config.yaml
rope_base: 10000.0
parallel_block: false
init_std_qkv: 0.0236
init_std_up: 0.0236
optimizer: "adamw"
beta1: 0.9
beta2: 0.95
lr_head: 0.00541
schedule: "wsd"
decay_fraction: 1.0
decay_shape: "linear"
final_lr_fraction: 0.0
Each number is 128 + 24 x the weight over its row's rms, rounded and kept within 0 to 255. Layers, rows and columns count from 0. Numbers have three digits each. The size before them is the row's rms in percent of the matrix's.

# down: layer 5 MLP down (transposed), 1792x448, rms 0.0285, rows 1685-1692, columns 112-223
# gate: layer 5 MLP gate, 1792x448, rms 0.0385, rows 1686-1693, columns 112-223
# up: layer 5 MLP up, 1792x448, rms 0.0379, rows 1686-1693, columns 112-223
down1685 100:105107119146142167146128147118109099116125151109126117154101188127123121144147069165096115129112122099135142134138167156153140104108140070157097166052157134157129144078164154127115189130132132094066132129125067136116134088141128131133161150108120119145118126147149143137165144136131108119137131148164120084123138115147142120085131122120
gate1686 099:083152131080146139109166127131126133150179123139163108136119185175134112118093153116127116105148104116135138116170137124159115154144139115161147109120141117086129168151125144117086097136103115168128120126146116172126124161116134114103150165097153109113167160137103122166150147109136096149124130143155143112136150147141131092139140149123
up1686 101:147121137111125151096146117125150147146152193095145089117121098132158107114140135125150125144156109118119177146101111127115146126135187149090148156084146149112130129135149123147089146105148100123076118132108137126095090176167119116120136146136153101130103126146126148166154128166110146148182136125142145094097107095143096160114133078163
down1686 102:141161108131094178110119163127090180122125082164108133093129136145176128132124137141103141124069144137121094107176107134155115125140108142223133114145117172122149108130107104125129089084188123119123131097123112101125151134113157082175106111132092136124118114124123156153133117098112128105116094145114136097143123096137105155092132107138
gate1687 099:170167152132104139154160130123146106130166140076112155134155101127148176117112104098156168112109099152108145141096118136141133133124184136138152073103137121088108124124132139115115095125137119127120157116120137120129093116118147145118126119117162135087100120157088097149126158065134164117125163150117092097119161119111122178170127141130
up1687 096:159105138123105101132112157141141122169122130129133121157113127123115176107093129145178136144117139153121053127091082095058164129131115101104076096102094129149090135154098113122125095170123107113130103107089148161121147132124142135114143134125104161119101122091123090157109117150149141154128140089101127111145162086113110135123079150148
down1687 097:117148136105177122105139167126095131118124134152119139167115109062121164124115158129106076145144124143124119191129148113182107150084111152110146136106120086140126103115163096114178166101114133112124180120152143124134103116128109148141106140131153143130139073110182144148134130136139099124116087138119105143096116129134140098073117064142
gate1688 100:096076086151133118132138119150112142138141142095146115172127141125137124131135130159116135117149144140116079133088104136120147153137139119146137122084161120114136145144090108116118106154132112101077122143097085146089101136122136092111068090097143137133124107131122140130122166170120117149143115137130147103068132130083096140109117093078
up1688 100:170096196112111087078164126096138138152109098172162101150125115145127143157145133134132123116124102117137161145094134127091114142123149143155142105164145166068115175178149114161143119139104170099096116111090148097178110126084135107174084152124087177109119158094114117110109151093142120078105127142122150116085140111105102084103125085118
down1688 099:109093150139166145174120153120118163135106139118109138109098123164132106108156079140106076102147125154166165118118169125107132117125169107127087141127102084157094128151106085143130182160130131117104139105132138098131152153096143121147107156139148097175120135129151120117108129118170120121101105103138145130086139128148121135135169110106
gate1689 101:170164131110136158167149143122120129127129107152084150156125094081118102127191066153114089139128157094100144144139155137119118073085097120132123153132128138172118098095143183120130164113133112105132136126113119205154133114120158094121124160132126133126142159131121147156114142174151110138114111138132124164078125105158112118120127112105
up1689 100:118121154169151099108091101146073137161136128156131120162160109136135113098157111154130143155102096140140126106109134106116171167127114157135166125067117119149132112127104144146125125159101175138111093191134151105129141136146085122129138138130172085147147099105187150115090129123127159103100107132111157100140114106120130171110138152101
down1689 097:141127149100082159177158168130133157153086095107076117171114133113157110107148105093135113180076130143131095124137143181143145118139123129165122122036149155125137108129114157149101131096191122149149097053188101142085114127146138126099085102142099128151117138138084156193142140153103118136161140157142107129097151129150101121121112119186
gate1690 096:121105116144123145129145122090099139102138166095145143123135087140178153101122090138123132142148132098108150110119130097139121149131136117092147117085106126149082149146151151147153116081161142124098118130125165149099152129143116136137102136176167137150153130126166097144148112171076132118163187131096152110161094145094152094133079157139
up1690 097:129124116128159106074113119116073129139134129129110086136116088147132165150166142156116098120138115164113138148142111174105171117121164111154167144150132151151127132136110124133127152125115151129121094163105151133116102142137118095111135165118112133120125094136090061154118109104164135169124143116158177142143112129132086129152140055103
down1690 101:122139144126089160135087106088107124101121124113104136159144144103106163092141126120118139114136122118055099093130139131128117142079094100134144137141122144160118152163160130154135124091098155132155120064108113145115134187175158140110109157169172143129157120116161138083153103180089133106162126143074144155118127117111159120149107151136
gate1691 097:112102134137088126100099142081168147110144133145130168154158161131097127108156136153114129104126173133145110075118175150099137111153140148120144156152167129138137120078147105110166130149126097113077136116073144141113133167087116084121171155145117127171154125121104108139109148128124114125131102097118154121123119122127128131164143123086
up1691 095:136082146131152142114151091119110127079119116112108129100074136136158141101159190106127126110090161109116144155140120075126120107121118116126129085145187110117107146157145119070100132145123125149102147138158111127144117152169107150105106104140118150090140145090155124103115119108129114135094148139130147118100137086132131146109146146131
down1691 097:120102108123134149148150132123143061114051122078114131148109154149101158129132122130104141133122151094142120108140120203143102080150175116255096140122094211157117112092129153161120113074159082159126156135130130116157147092115092110161099158153100122123120139099153096094125133138080127101143155152141146149070137156119113106164114170175
gate1692 102:098086156126136127143095112154126095173158076080125132139128091129143109155149109129124148177162131100154099132134123123101115155142142177112126103127120108146129086156134104111163141122135084114120146125134156109153130146158168128158157129125114146124137144073132103179132105127151115142144108124137134115136151116140107141105126103148
up1692 099:136141140091124106151117131134141119084096161134133131170134131156116123115116091107178096114104165147136125097135122100141108115109145146163156093148111132162085149114110129128131141119124152095137122195146100149118144139122126140119126112141107167131073120176133084091143115124150094101113099139148142134109171171131146121161106100124
down1692 099:106117128118167115169087103123134121111108099116132127121128170124107141096130129133066148149142103139141115125126125102156134104148135126153068108115113079122161111138123135133111100109072106123112100149092165168112111101118134105187105129174127126138146115117122129107066157182135144131127127123104146124112158171119136101119153155105
gate1693 098:125153134100135105109115130121163144084166127117152119178108118123113124088165145130101137157111107125113152118114139108156136141133197148169073095130147123123101077142161140139135137099094119157137115128144104081174134187135152145117148096101116105123113165109119132123099137106199160110105134133087102165108129140150088126095145114113
up1693 099:130165104150109129139119166068119115139114129166117114158159159169136136132171139144147080140091113103112144163110162102144091158112091115119141152120156155139162079089084124153166157160161109152126124122112106112110120090102118116167121151146122115138078124118111124137154158148137155090089154129069150142096070127126121110140108136144